{"d_model": 384, "n_head": 6, "d_mlp": 1024, "bias": "none", "init": "uniform", "init_std_up": 0.027, "lr": 0.00178, "decay_shape": "sqrt"}
Each number is 500 + 50 x the weight over its row's rms, rounded and kept within 0 to 999. Layers, rows and columns count from 0. Numbers have three digits each. The size before them is the row's rms in percent of the matrix's.

# up: layer 5 MLP up, 1024x384, rms 0.0476, rows 20-54, columns 128-255
# down: layer 5 MLP down (transposed), 1024x384, rms 0.0441, rows 20-54, columns 128-255
# gate: layer 5 MLP gate, 1024x384, rms 0.0494, rows 21-55, columns 128-255
up20 105:603421460526570562530523472535529471496443542463463533575520504508541485451453549548490409553449501496483545551486541471441553595498455391499524565503548489474528487439478445547544542493575473489578568552527492569547447494468507586381510500487556484542531532488523452490481497532497531522466498519532471505484448549522438576435453556447501474494485470484465499481569568464530458443441
down20 104:469493441471550507495444515514645583525432587431446507506537518519485493492537541426341379495455517440528609547487519535556474510460540473570519557442515464479467493497451531553534573545408472532545545531564527606521486439527443494445548573462527429480423481607483453482505451513532533548487506524547471515516530505498438463408547461447460418494452462528474467605507461481500462542482
gate21 095:507454568530441511490492593575412499525506583419478463566497430539475403487579446595560476522478611447445442523572538562478503510488510468601409468429476512491481529553620413502414504444472440462517462467451525518528549560436515469553452538488609419522472484575500503484512482499551429503457495456518443455530454510559521432563515430473567518559538492430504480438550491498525458484453
up21 100:468504560495438402471500578491503461542577559498415532532473553584482467513547510554439544435553554493501531505537432496527527493522503559494578521467526533502448409444593446491435458462472466516474540462493435524442488520413584521523411444517498569534448582457498493495508486529531462428484514453588529459475535460548538380474563561468535466512517540456478526591494514498501510479465
down21 099:538459534488528562435547403425408525488516486554469636397492496465388493438556559512475453540525386580532485560582485496481444523518426435491484546502507475443372614367516600403610435502579520431547462463469519551517543582541440465511515509592451520484535429501581473550470506550467409613469480512497493494478488454479533492413439463564467556517462526566428454457557553387469531481454
gate22 099:447521414459519472528469465566565589551537438494528476500517453530480520493503507581537539466482534538490414486516517455467576423551444421494498532540453548487512476439464444405544450494489523429449564498488559503511492495498511506503510500505445514492540455565501470530455557408462522473583547475512437464470471401435507473532607522427450526603419477603572459540515541401511457545636
up22 101:548428543550458577526510466563518522496552480531532484520510582515428499505490453468567590490434504477412459532580516499523463500506527500506513464518545529483529515549527551511548604415523610532432435531606444477498523492516409568499458589589455592468555540465456496545518494555548394603510521513520542499471472447538574574511545418435519442568526496555523452514418492539450580578525
down22 103:456546509503533400412405510542486491604457505558528529538501543534418460453463506500410576549531501467565413467416568478432499455490566427498485495499481435449504519400549419478579470411530497454530457482534491539541591449443530509551470399541468553436471506512480491494557567432509492586523482470461473501448530631449407523447550541498508466486546486572484449474506493568456478484547
gate23 102:513548429428467514501387535537567466523473537498574524510492472475634501523486544498552521429455451436562428545529466606508558453589430561475457443527558489428452575515526441514469583450546478487452388526490483439505425488481539595436487478438477458445505539499428531525538485535511528367490542483559441543447494506482503435510463467534507441492517486623532414451560615475588522534532
up23 103:458481499493521519391537522552461481490559445467405511544476523517502497476502437477518564485528537548422556580537545486418528499484428467527543527505487502504472467480501517430419504554505502521575507668536535475510492504462534543543497573526488532537518548609524473545496491514435584446536444488431464455453453520516517460533497568501517516496464456510555552465523535662377524468406
down23 106:511535563550541569412520518417455454415476421468498444462515566426441538538502510403438539494546529574465480452521493577477500501451546541483497522515369488514469547488565466541542563457539601489563491497556403463525532459481497611505495440445520500457494582488497417566492439442495575569591493561537471606486444504558541480446451582538493473481526505463463485422495519629474545497500
gate24 093:549545522581454479436348509588480465504570456501462527493519518506381490568447498559529425474475523492451498600504491459538526563553445438503644588426554471510481401581450531508447438454512559476556509460476536562479525578493480531455435556518538507578472540397503511436577606546515476492406470597615519508488477514522317532545508431448506590467446541523501449402473476595525569507579
up24 096:505541499498538443438543561490522457571471504618524448474522495517486504439531493443450556439542512507452510544562569505415468521527501359488463481497470451430563484505481568506501517499472667496501547505515536481455420483463434467534533469492412537427479475536499447481429495394454444475515464455458569453422571457476507462457499486451586451543472452585484517546497504527554466505492
down24 099:466544476514520547512444625575518435600506506375423445476548530536445498536504481476535512442514505492451500528477516497489527427510542501576463536429457460451443541518480495515546454378490550515541481465534537426492539446563453507508484504562459442508521611511516478523530511572458533449543493490550571519489493407460431540495411477510556433454442461597441509464551456539537472449532
gate25 093:531556416437447453513358459502601520558379582589479499473459512576340526511504440557421373494540489538490563490488587383498503442458428480448527482542511558461485533478594372507470520542431415439476488497516506496543503515504470487484500442519497543521493458424386597547515599476471576501531592505506411586596475477433535544523562572434527564459556482589526486475475445494436475577525
up25 096:543513347543415417471536470492477514519510505466434466456493577386410452564546599562474429492516468515526556516493483467540472473494580458536483479533488571483558578459619482547435556590426516498421391447523477519567536576427486513493476480558504399426443457551570493508555424563491602478546542538531564490595473532483450563510623535446508516484444480548546525495513470508472529591430
down25 096:600549498642504507460537478318484494478478483506566559484451440527496565545463527547505518484445501588586453517509403547490567461490463560490513479590469506480497516468475508467426613462479556449489478463494474518528446417484508384556465459506422548503503475506593491506488529528520543525531500568460525543608511487474506440558509481524501521534565519549429556574535464494509583505574
gate26 100:376549407496571562511539457559579509630490449524509376527529499487487561513440514456517534555534546440487388511559478518510567465557567485469477517469500460535500440469472488611555439494434466570492393496556617496468469561496504523570501641559502509508521510517536402519580495525488512483535452511565600505452460443457523528544493533441515544524519489567444507417483480515561528489573
up26 099:556533555458467491506537444512424499508491497388484478449356612453419431546500508481527483493442461497549455474559546418597520535440552385578453490478474533403490508572480524437438469478503476484442526469468584562419454407544575622461483431550442545533538500564517414576504515539473518568399536397469409552456553479483531630385555522457538525485418494519509525461490421401513544564533
down26 102:476459506480476603532532544511490424625453607452532565463381484445498510464476536422503440522541519462548453433427532611491484512569499439565568467545515459513550429560477543525543448535604444543480523525489467502503424441490487506456432543595538542508600570555490504548440534429531618478483501521505501471473474501605412528541557534483520513602447563436461448460540454434495468506478
gate27 098:529448496535582462555519522541489550453423450509564452503509490537437469494475593513486571479473433455418506529433436508433456511491489484477580413461568407479513539473517552476499539570459479435611400497418500453509524455462574445540492448518546411535495489495538618467576616458490445403503588483477480526550502396585497492571454500572497496480441569478547461536491459491448615565494
up27 104:374422618562447489488557513465416538526534397481478484444546514494444431507455544459525567539472483455437589498461464424515466511540511522487507480468478510414616534570442501584522482533482551518462567557504534506396517476398517524454540573540452485474464468554512523532515661441458556548546462538476470475487573476546460562471544486530676540442437453462386597455476459532492519457604
down27 105:509491432478542547416514479502456427464484447543509453400584511490418453428581558530576448564622571454477450484443469462437512481454502514544583555533427541416515589499500403534474462477488428477475525491533493523466501530509572482506498620512482557438534526499445454513504484479449521481441623550469416482492549513471477496546539505510484518443491458495570503513408463509390448419551
gate28 098:472493572560485487461513435583516545517508495534527417518496445484461522500444523522536443541460553590489478490608591608468523432560543524473519565523517432418481452494529447501551432485487481574539415480472399483413583557452532495452337478535463473505473463467493473579498618599484504510562525453544554483505456482512559523632474545516480547513537539517426604489538479492419541542505
up28 105:503512558510615463495487458510507408500512517489541486545454517482466549545579511595521506501416567547604517479559472547522434448464495519484473505418588607472569466562542552540513423465569507546574508589470492626545493466547523536511471422519473603467414488477482540524596453585563377464525535447500478507470417582505551430516534441525515558557491549508584484461480422571519427573496
down28 104:540466544559550468515524523557521576531514479487482460523476438455432361403525432451505467529533540526488476591508563487494503510531515494495530585522573602463460522475495576506464512594424614516445529530412490594514481456496500549494548496494536510493463549480520464476550518545592569543459464472458602466480366542549574450467473498553544602467467531482536425531552431441447362446457
gate29 105:555530505584442486473416443508481469522502495514478482447491461562499532483418561522474478488509490409494460550472486483515492507525489573458512445510498399511581524466462458498540523638405509515509440525528606546491483452501479598480457469536463504522483502495491519502523508520453501555500447573448477475539534402522490415599448646407465548440544588485357437416571532414455564425566
up29 101:478537529532533439446460573482519531466524536594495506551517532550488608406576383505516491424490479474442579514451475505510547489523540445524493453536566629589446533471517528465436481528482468542507528488503470527468498488469409494441539464488500593476506415491584495497508438493457472466493433516564509607573542575448528463515491557474426590486457441590499456442447522541506507557417
down29 099:517557440471552434569482568571583508519538504550482459591531490541493496522516395436520486470556501397479517493563564449490508495513540532494431550515565555635419527511510527484452526417545465563523519439500446505471529561421565468501515520493631511509567493491494496495537417525510462444509550471509534541529438572522491390486583437573472459540475469471613547484500530501599511581475
gate30 099:615451515518404457474489497514455421524460542452442477474447537611553433529494478496472444518488538516488507550540504552508588527543551551438489549617539423634458472565469572404602423434494494432610402460494551483508491487585496480589477509548496392482478506422446515428444466472544606489501520454466504600498549589492543584498532542408513409453593468464475434495447565540529468483493
up30 103:496490518458503508476506522544472531402494521548507573453439429372589529374459575398470518567499490502494525445491528513510529433439524531519530506500515601484458494426502536613483572580525486557547561485505467502511526460416464497484505490477422455544566464597517446528445503623409486512507479537377540551475425426445536448528493507502481567526492517490561513453515431529429473444530
down30 103:474556599508463412519470543478563544487433520644509580518529440538511478504465425490503440522422456489585526541510478480425430569451385559482519552479531544431436390510433540579465459490401471517550542419552487551395479506529506555558444516466501472498484474524569568579543514496445538606511491570499476528447453486460429531456573484573517552502565553554504563441444475488546443513419
gate31 095:415424475477535451580547611479406516467506409567475442548553509508508571501495498444483487537493456437563510491496527615530508417495535605429563515561594529550498477532507548537430546501514497549487475454460553535478491451440480493443487534465523459402507556587504561469535510566484478475460489522474475586525606564509567459592454512519489501487446553472491488464485537489542486534536
up31 093:476459491600510494530449423491554540618477488491579467624417460516515544442471444520398443505451490509461465524493427531532513500391477506497492448453484509528434499415591389477487457583408463511580551457510572461492567565526552532578561440452485505514549473559559518476463490572494501504537577499514559440627486411551508538401519516503532452498494618510486467596492503502562523539475
down31 095:505472562516460574534515493528410503465508446577497563442515453500474544378529483510571395437537586528529544478591574529478492469513530544442438541550432509536487540558495426531443625553589514466514497560512489580543525562456476404461495504475511525498545480524500467432549487420568531584499415544504500562415594479501602471495418588490538551489548509498494493589439549572584487538476
gate32 113:442556443436460492432462548626468410610490527505519523444399418484483462555403504523557566466517533544514493552553573429439470498553461501428457557591525517501484507528625409600484575588519488475509498460536499485437424550452445463542463493512467502496623528484555456525520531495553452440497498502435542527576540456480519515451521505563516424489484605549485480522534489486427433477486
up32 107:504437502598449518498425494499473516584450519617455411468517519476543527467435492505472443493506480488465515516456549498474528483426503543449576569471453515510513402487415433448414538502592421461390505557571409527496441487503552518515450506533557533571562461530575500583484533457517561533570400456437587391557520454407510459593441458431469451498571513586425371537528471457501426465520
down32 104:492554578559517562542509505525529384568473441445510409556488414555547513489478483534567485510499552525397568530471536479530541495495439500478561419495482510503559534446411452475446611581483442560532472445479463496556431533494572542595476403526505478579532451547457553610490525561541495493472491445520580485550402500500426533536505550430464514564501544581531408534437588525461485503564
gate33 104:568603565536513472474491495545518492530527517454568549520534470496537494472504529515543534455553495441527496508453579458461553400481512456449424554560554514522462453490387543473455489536484471530528475521363577365467393476513478494486546487554470439426528534531482489448662474514605518498430414423442412557491490522562504552476506547476482431380455545443570502425462603544498520568504
up33 100:466557490568515501526519503488508516558478486464486384513451400537464482466556368489507480461376517464475551562452481399521524438432423430468487462551507564457437434506474516443499453370353466556425455527484517447457514649560516522574568508533445522505480536507473474439549577407500450539542422471592418478492519425515492473460434544414511461463504540517539451520651537502515527430520
down33 104:465495521561552462533513594515405534424519397518510515547526410555455503519485515513457598470505429462528466550570400451435466635565510480529478505416564520465491468515521505609490380503559451447545478492497532467410495466511421484523474477502499518441585547515490528536499518532542534437522604524483502430532466481462551515598645488472468481468490503485462478563489466492460622516570
gate34 090:425514500548592554573535533501485430607599410517542440443511440450472565500393473537504524574477540443561498559612438496409527488444622455563430503436442495482554581501599534469574543465521454522502517516512497434419397523442413521504448576465397539516495492462518541494455527441486495519423499456516568426498568473509454536539558556510564500448603452528502533408457496565488469566470
up34 092:466504558476484461486413553523569417409516552451432466389553473429465569520492554421459513611443552519564477453615502448526520474497496525444502443550553515491580538473497499492476522505512561485493502518461533571483509449505487551497424392474529492525467448502457533435515508503536527556417461474535469455415461474428438554564480495512535557508497483417507565546469496513457505581453
down34 099:490460440504533483551553499643536472551397517459514502504520518466501491552534500505363554456522501562466486488620430525539580412443552542497477506533426502479450478502444437464555578509423496481439548417587385448542508597502430545506471433444510531547423533521505484470509480445494574542522479542457540575530546463460465486516542511538574468445572551491441520458497546596508417418512
gate35 094:544534517586395466500564448509495353452419529520426473546456560445469488506476428453537559501517461486487523554556565496587406469516471446495587532548463474548470530566532491499481554449511448444444462525554422481442447497401500532478532529566430483454475584467474528630543452524476457518495445536512472531495474521474457440517620400560539585541606483485479525465582496472522461518439
up35 098:436415513485588454549549585514438496471560462471529456518434459537505553466514467651550436559488540516530494535451522471522491376538430450476461472495425444504459531507448534546372483505555523549552442457432600523656506574538430472453537579550526448482520510549570528452510561498553627549540532522541478416391610495596492425519504442552406488444435478430552492587522425517468508568528
down35 101:425454476520428484525572462510472482428471552504429488517466498495516510447635518543484569601467502598474508434569556430412522434471509453529521469532536513528432478515494522535391547552567528544601464470496496573592490450604470505517531447471536482462592522416487568521540564502491445520384489527488493554478514501494517514539387430572400542532512531470425449589444554476505558459507
gate36 093:485469495510412571461511348538424574515480441583470531479471493572560448566426563531474455452610536508576556581534545496503485486555497483573520528461519541479581548475479564470626421454483517440457467447552482499468452519501461409494457532528413464509508401562438576575493513495488603475482525537461432427526504439473534543512495457502533540430409513547552452529495504534522437558543
up36 098:476435501494454459467467553542448447503444449514494539482424572420476491456456619512605445467562487543559540470463481510489510482439492525427576445540459449494437453452392441471420586446522543481548550489607468429472469609549487423551400466587522501581453492444547520554422449476495543597477562458517549542565462479552565497459563467547533495597372449560561502535453403487559485548388
down36 101:515463437574508537476484540475456599458556504443457508430605419552477476524425481520482484460553534487474525492543428536509531505484508500520499513527505464563566421459406597514406444562414542654537463523494519522522482499509449487530493529439470452518447503467546569438512409511453560528500530531493552533537492495525568464498522438525424537512429432475541548450501409529532401527514
gate37 100:466474509500618464515482520517517460577546483475524527509529571467507506549500523482517484458503445491515520403537443531472432423549475485532522537597530415480433510545450474480508498467583462465568463491549472552461478385505465493438429492518529515567453549514515455465497475596528453540585616553489477522444522549540496452500463535419546498511447431507586412536518510430343528538376
up37 093:495544565475457574520493430486447557470540520483375419476604550420475494399487521419496469537458445556546474398491546447465544501398551467463498512511509472474485512465559503552499570491560505515479419482395534477589509524489589527547615533477518440558405526553449587434499508458443543456573564456608492574491472505500489512449634391476500557483517515488502578517543587517620512455425
down37 097:564599497454468592446510535632554536489413569570452530581550520595536520498431433477439542451468508445488539561533570485550563543558551478492491464516558627489490523499491562522603478561475486481516567479451475453569491495487557588513492483610507476568530375496526485423508504530567430484479448521508536457542520496448557565541518528524512460539535533470494444536432556558454485484527
gate38 099:399520533453532533477591529544581489490528486494470498605525514614506498480488413600452476501620531481546522504537467490524473464507499449570502485398422537537522498522478467493531526400462524525491463423477484494573515479497393608501541520465522507468425521503573478457430491434514484566511437515476491579491474503508454376563498573440504425411405517483568441550569521499519511559489
up38 098:471462473427434496413525481476548556482481518470443429421492451397565536477533501552521537509428298435488477440525524488554491406529547478495476452462542462487529580434475475548513444454446539424508430456470482460539557619538495496560380446483490506489482379515443521515560498511518576542526437486506595532495450470507552543494436528538513523517536477487533495374501396484518499540539
down38 097:532570555418496519469491435560473458480505505498446583449571518577469574525487454478508556551620497544527473400437414498478453477558455468559468594472523511584526508429500540490466479546474578522561559388578521489445546557442564546555515509469495459550475450492503501461525538503439423461506590436502404475472465541403470509580530475488548452599555474512541527463507584508574444519539
gate39 096:480593425432473465502448443505507478559589505430498516550447535534501479455426419489476479536512441550546484420409539577575457478500537489487578417467450460523498511519486492443538500457512521466502503485435502479532515512515548466530526482598422443474600479488422528570535483494492537507485511528482482472423414451435517543572489527509437555489444520468514573567569438546480384523535
up39 102:431485450515501457461592486470497503483496527353541539484529574474440466509632496482462515604532480512459542582541581488472532472494497458455621507514470457534504525458544498437518454510524468556533590557500536536457534516586484549482475581482490506514536566496530472534547475658556467438423502584517510569486483553543452419497567540517578526456549534495420453518487493438452493487430
down39 104:489418541436446412535496528545521499481490454536447453489498537507533419502508542469518445470602500549617466508574586513412444555492535436484504499577446543492455581458468592512522439421474473398451502424451501558465501555485632552555558514558588508485505439520488515497408485462399532625603490489440459435453433527476444459466626584537440452515553532458484422499505452569403494557589
gate40 103:472544519514523480473434550512581485481499553488472498358561438497497441481485482578451504504515538561552431593476462466451499453520558451531440525570523437523590493486507522464528489522415395460484567385576526524509522467569502408568405494487490491396512569480573483524513567498534516484567458593477544548477595409437486529433483506515537471438531547524404423473518491535521467543426
up40 098:462479592494491555493553525488433528491578437568434503461512475545590457610500426457477501487581479514479523448547470489562583461550498532508590507505489468501493569496484528496487508478518469482413544503539561569488397454412490565545526444438534553493469490444505483481478458534590546543508496581455481522529534557480452566563593541481555500542461514473434457503585490510554521531556
down40 100:484453455493480482548500517386456487551656465511552455484502445451474489593423496522487522436549476487543554546459676483563549550511573488542505489535444441500421568480463479546481443410405492460483469418534520501457436515482469502552519520439475472499466545510477576443525429510476490461499548488541453501491563515422547388526547473467554445482462498514487533544444520550524439604530
gate41 098:422424533413581534391570470502570520547467528513500444480508479604493543560517585540508536452523518519524409414414490409452456589455484488440608491458520455495552539582500452480532454478365500486612447578431434618490482544426498476481467538472509480521493452538521450492490539574528581543535445586542437463468491490481506473491563469500493503494536513446442495454556509462597542530502
up41 098:577539453555449533449532498495596519566477557422449443452499420533398479444504511393506387482541506469513533548486458519478410421433519522474543442578482473520500480460546564555552542442473535469499472462592563547517464530520427545558488506522494456538544447515477375494477476520495528531396573539436525449437432502460542494449493487487543454494485517562509533504437479496449485566535
down41 101:442418562505523468472507516512516582478476562545572496440481532549457476532478639529487515484446473598419458455506383573501527543420422510480525511441554553487445616522510413554554487614555497457538456536511419386502454485514533453525504461452527495462581562491611509522545506428471559516593401421516560571503487496455555510513496572502531596465435485500509507417556511566527424456571
gate42 103:573544497533556466539490504609506520524469498502503484609430425543493578497422432572534551530488489560524431555373511579637450431462518438493458487381403505565491500507431520473499543510502488541603412420437510476600423481449544485475525575487474431531557537516482531476529530474462527473474607482429485470519520415545458551487495513577414459529410479535500508474593595562618542639470
up42 104:525531447629553459517517504483527521486581576462568475543536487499542528524504521553453561538483436392537518623387529591512578562468555476455454515535520492516488608547479479537366524546504581525488531494528520464530443443506515562401340520544483549471501439536394488586519512448568588448582514495437509433395465561513449434485562552578518506448537564515429464520512437481520441497507
down42 105:562571580435511528406511600586481598446514516533513508517651467501541576397537480461445508500501521478393482559397503529492391508386499424588572501508412398548495547471500495609469523468466607494552427546513439437574634557479393563531548491532413547496475531344509571458474498587472508491465502454582421557451519516420431460537393526549383448485514480502518539512516555550536468467562
gate43 096:595471571560576507514494538517436439475486587570492421487506451517554444505516497545431459499440476436541501515529569507499548443434506509510503490540580416435476556514455457445487508505506492510465468454463501449536478473444486539521478403581494427478467447565520546431449499521494468447466502490542538525592541531532373502500447508518565474542578470511477466440427480446477479498479
up43 098:516540517542497507478505415523520537520523510503596454555650485468507513486416484464594536487506516477508551452571524519507408494548519465469558524546472476463503459421372409426585484395565589483537606476578446557429573458490620504406559448413458496488521540549447486509463531562455475477506479447569421499542531460563490506491408455528512571561503525433533491577525453564494508526580
down43 102:618451433468474574504450558594406507502523493484451554486496493550447485494594466526529460594581487531452421519414447447523567573483517414543492486432474580480549456528544539550379476551524594586531482461531412440538438505590453450454473501457553446505471494525519504565495500541555463440441544488484528578468557476420466581452505499550480543488490563490427422589450446509391524476467
gate44 102:440427479589450539498469561518505447461525494498557562477534510516471505526525513469488429462529587499545429475509572505567599504455481408385543526532392456504568415538424543504465457501427561496569444415517529595578489510403450493488464533450558466556555508654533489463450577535562521570505487499470345447475568515476486491518491403449410469474537543561391481440550505549489494508445
up44 106:551465565401508486471569524516447526477468632495500527485463439503393485550449504437503500505564567469553492540480505555551487544565472476498428456457528513502458521482402562458538497411498651575594434536457508505587481462607418454494456473530545360589529565558463521489446590477519574456538478463474558460466539490469465517493530458484453544442407471558490468559464599486555583481461
down44 100:497418453557519543476606535348483448547420486465480527450481438572493387485418455503435598492452531469434576510523389536447432470531553542528444533525525467507435522522478448453575485464444506520475532570462434502463471448556510491476585506481469424476430493470526433476545469467522509476633501427591600498565598495534489506499471475515473531522458545484490510428522551465463470453387
gate45 100:449388492453577513523455561527508587585561510471548518536572534487444584522454545433437493512513466533502504456520531533486446426448539516619440565523580514490430542491523585414528510421484547456540528505578515458506545508464564443498510429504393519533539529431462546486445552539423458446530553409473527489594411511571513483570457495442493518559549519524477489472480487609458442565496
up45 099:497496493560503481536523463518550463516449541488547518530408422533517514595462403508455476549459472555556479503576539517623444606547420495517542467557493452528526468488483482488464452451570527405543504533515531518484515371484467527532442508551461573533561566433565545548523476557573457479444589511515455507578528502574528517472521492493541424442495419465468432461505537434477505497568
down45 101:398396454377561517516466493454489449459481464560556442557559549526475536491536486466486484526543551492564399528407402559459447509483530533482470566480561448468431488487507467460531523456480500487515512531589556551498485501489493421528564457479462496583553542390434573497441497520464535389560501571550557621567515452517390528516471472508583514469502429576508486482474470457491508508554
gate46 097:516483438572572498468494507540597562493436610424556506487559353477463435525507510482466438414570514545546496531469451513519459563449539567570483459492440429521524415558503574450485470523425489519490466538410483570512489572635438482521403449476495396377489455420490539432503513508544440505466466464547457576464507512506536507502433519417458411445489513443466434410416551505444395440500
up46 099:520504532350461521453575507502529499432459433503466564541499496573492453507507571459543547447556431568450488420545513420476481663473611521496539463614496562485432481555471565502412491515491504419488469504558501537527536466423526606584456453536429506497469553506597438383496459489569542491440517486494426476478590593529497407522587487565528481546439497468464527415501486499490423430424
down46 098:489571486526488473508531449523444425405499510572459541445433625485534597404504572529549398556482463515420529509556572507451406438565535432624502579452487523514493586458573432449521476507531447497522530498485493546535503427441561506541469479646484553450452563425466515449497594489483565495536536453567486527539516501470529583474552499523507554493501474520540565507499499502490422432492
gate47 099:498557522425588502459513438528539567427534600491527567564537604432568561489536479555434532478542430435500455544512429539485424452465512521427493573559535417571449504589473508564515525491506453446528528504565502539517490592498512562572464504477503471508561466436486569497481534487560519549492479544608374406499451458470503532565447439490513448556381479483531492414475521468540535615487
up47 099:489498543469484509477543448521505506518524539567526591502518423550480536580487460540581590528436568460577576437532432533514445413482495322564452517516471500574440422512436510497580580551528481462511582441539504496570506499547494455502580545445454499559524543440488517476458511528504567535497536533515555433516517555471462418459498434589467465459417477521558560402409602494453498462454
down47 101:579553478454410474501479542499464459518487567486522457536525538463527472474512505436456468432456535535468460505513524430504530533452566565470488554430450486514535504564575605604487530519431591444565526556642498538422430514587515545535578511504452437462574479358651460489510488442549574564516459580436582581517510522533508447528510542537540401482471547459533456576534416592477526547579
gate48 101:535440487477494479461466508539444485434458525537550497646510447486492513565524475549515491421546504504429482470507454514578565566549472553471499484580493530470521503608517481647503456461424484566511516521468515464500502525543466465429392499479475378477543437420466490485542456435475527455509462543522423534555536574465499464439515424477388432531529519489568584499550587533501475536478
up48 101:438458498472410477451494580535408499505515580532504534520501423488553433496454569500540443469534530553510382563477422425521459473489558433465418482515531526503492464511476490540524530436491536445406455453432454453504473502555474499597502409592563476512458483573517495489632465484578428597422483400502534491544398529498528593526507580525386512576497537498465545460483497538484463515398
down48 105:582523446484490477507485431491480553543470551588538615567449541479539494447577552539437506487538585408548573484455486432475429443466470541523537564540434534517485483482482521501475550517551420583507564500515406414555541539499503552529546415470550515503433520516511649401493539504488500474525531468517429495541501477501522500478470506444483554456540566496381519431567535431469562498434
gate49 101:506471518439576473519514504524416462459513492599487513480530488617497432538458459545536437470505553465538363475553514467560441487533484503513526471525585502560428505502563505622460506455476521573454415439550528420464425533492555462544564441425459468461538518485511503465497483509495520493577432577526478485484412506497478551572561502508465404537494631507480378552425563572390591518589
up49 101:515410494477486464504482549492543454450491568492554461534477505476467439516484573459465446587524538600493516504553505506471520383494471499465512487459420494450549358516497545465465391475467475550516589580571463594568403527519558433460431477547542399523457550486505559579572541473499556532496516476442520477460586513618448456413505503512474553510517480486448563538501527478458452357472
down49 102:492474445412473535497520511530522453565539529413604556510485534473493483538519463466467555537513551640484398468466435468533475430608426561494497512596477488486511432508509490522467506484465523531510528490507543487450550531495568500488587552534532494532507496470435555478415479577523526535461494518473466544436575419549511483516492516573515430487571546398523519663473593454552468557504
gate50 099:451454517477551585442444447510487497515481434543428447468577517492527590440494468515464498438496527473452497582591494511472454419601572450459442563491517531572510569487487473501412468557527480599504485475531468531454294488454514535508441426445454473551458531436527525572522528501514464548473377515515579540514570550553489497498528446459494486441537526506614464569571536600500557469428
up50 097:460433515470511601505520456506493529504488523523490515417421472500548493497477499581485545563495635468434519448481422622586526545544430537512448536573491607507443508504531435488406478481494482556466516485482492500535451524544466393566566471441488372434406527424584489453500511462436548524454449530435610555538516537476457530483559459417454413500483558505482569456515422568524475465467
down50 093:568513433472430482485518579239492542591535501516490466494471528502435464629426498485477542532591503441532442504485567501515542471483484520463447532504479534436548511421462538492373504521476545429492524482465555462575607446557485489541500515557494594474517546477471498557472491549476480577545557485516517462524495466489521537439435462513447480602471579498459480392475478491516442492510
gate51 102:519570482482529405471544444495539517497512551513450510497408465468436459570486468490521467505548479543497451541530474526425504535520453543506450482506547513490546572475512519477499453586505386430530544484551446487447473470502566542463395388557512512448536422518541448553530509491406599389461450434531447531549570413525547381413455481616517474471435509498553467474473440518489463461524
up51 098:427426506561428488515531550495420459471506374526500452541482455513520551543565456502612489495480506486421434525440485534502580549604436516509489513423466546465507438504377443501456340437478493541552443496513481604479550410501529543477443546510434506467480536534488600541523568529530485499549449449474567522413494547522538476465496503491444529511523440472523450513500412558546532512585
down51 101:499500575486442350475454550629529505546457507501447508489459502567394504433490524508510518528502429586501505535536495521541458536474420516587436486548483484537453548493643491564451469483491447445557518547575390525441483484506547509493524535467444504547466426503572482530556538583432502449458512520548521529449466384511477447552518532500566532470452538433567546543534455489467508534520
gate52 095:574440491469551476505439479581505586558429393547490496591444583453435469333423484521524526427506485486522510429435508611455463543489590484553561455523468526558434473567475523587539565408431558422540508461465554535521562471543446464538542469455433466478503432479529521478547466453494465555552537569489494516500456443478480564515491532545441472501377467546494467424572524541567454506421
up52 094:539552441524418488510493529517400537584464443423531523478478540576529586541475542491527585487454523527495452443570424514473487511495535482529526596536463521550488537609552427477495504437537512560554491539504413500508497455502535460486599477512485563542456468552476449471481516447542436469503490523443458545501529452539488413559551463522470459537477450385565550445448502480489512422500
down52 099:559476419547538439404467475526534532479389507525500506546457591496529464438531594537523442444483496499473474572541508550478504559458459472533555440485532490485547510552505539483448471444419585504511462610508484532482458459506425469485560466482481544475507584481558458510536492403443529480441569546503522607494515584491477608488534527499515475573446448492545492418561492523455481490529
gate53 098:514435531487443359557434635524504559470596524554434487539473511549555556482501433440457553458518506530524525429504374580599457454550498414484487551555516494539489524565437526581482531497510603485507500549494407452539480479497428510480508585462461557455538449475456560480517486522501461533520539550621508577462476551468499475552501471517374440530379567533673487471543404589504480522548
up53 100:551569550514363534436491566459485514502511425490378533454542546483488444434483603580464469494451479496406562485392530519444480547445505629518506559537448506508464469517496503487472400513549374461519514568521513468528446489466559490472540469419534541585553519411568466487513477463509525601442543479543496468585437519620444575393422558520538561454556501451547476544541495529544529473484
down53 099:507461532505588523590514420618500459634446548603579519364542495594380528508481494494491351537468554589492445495586543412527477518564477583447363518552393585480520435549451493506578552497500426496470437428501478490477587565519498368502472453469496405537587483527508543463516523545488516458535497444481493560531579543586490456450500515512564459529582601522469569543474568459471573449494
gate54 102:537555421435543475538393561478537428463450584496486531609482547563484476455533530473518398512539471552541428500481502515540407412483520475520448493592542385524424501459567520576433435466484510483491413534428480426435414476498496539420520561518562501416562466503468533535549532437441436470502474413495472503503545538439530399536484496426517515495509412516453494485476517549482434531501
up54 101:558476450501410515479541484484518441563451543465507485511548468446450550538535592487486501469451521363455520516548513544449533494499450474584483441494467600479485492518520468483530551414475442434426573559506497564430617496539572551535401451463518508515428533511512527515475574487526473548388427532525412528510480476466512576488505412540601478536525558510473460517487533506448376447494
down54 101:495538495478439509443594457485519516426491458424502509520428417438524507530402494534528469529481614504435585380557458489480483433501451510441569531497467530479494436547493406507471488499471558533566524486499531471514508464416485460506508430452411418565465580473449443443500618504542476519479587458531498469502532575426463496602579516528399497441470554491495486507533455521448370480472
gate55 096:367509505546409474529484592530504539509449509619477521518419504465530478489439500489467427434489510465541566587460463478469446518491457501503537561473434575511385466448462541492517522472480446547510540480498521556518484507399529443436458410442438549402540542549517468522457528521493544487505557542503521529467519480498505542505505511533430546495471579517533446427430534388503532490498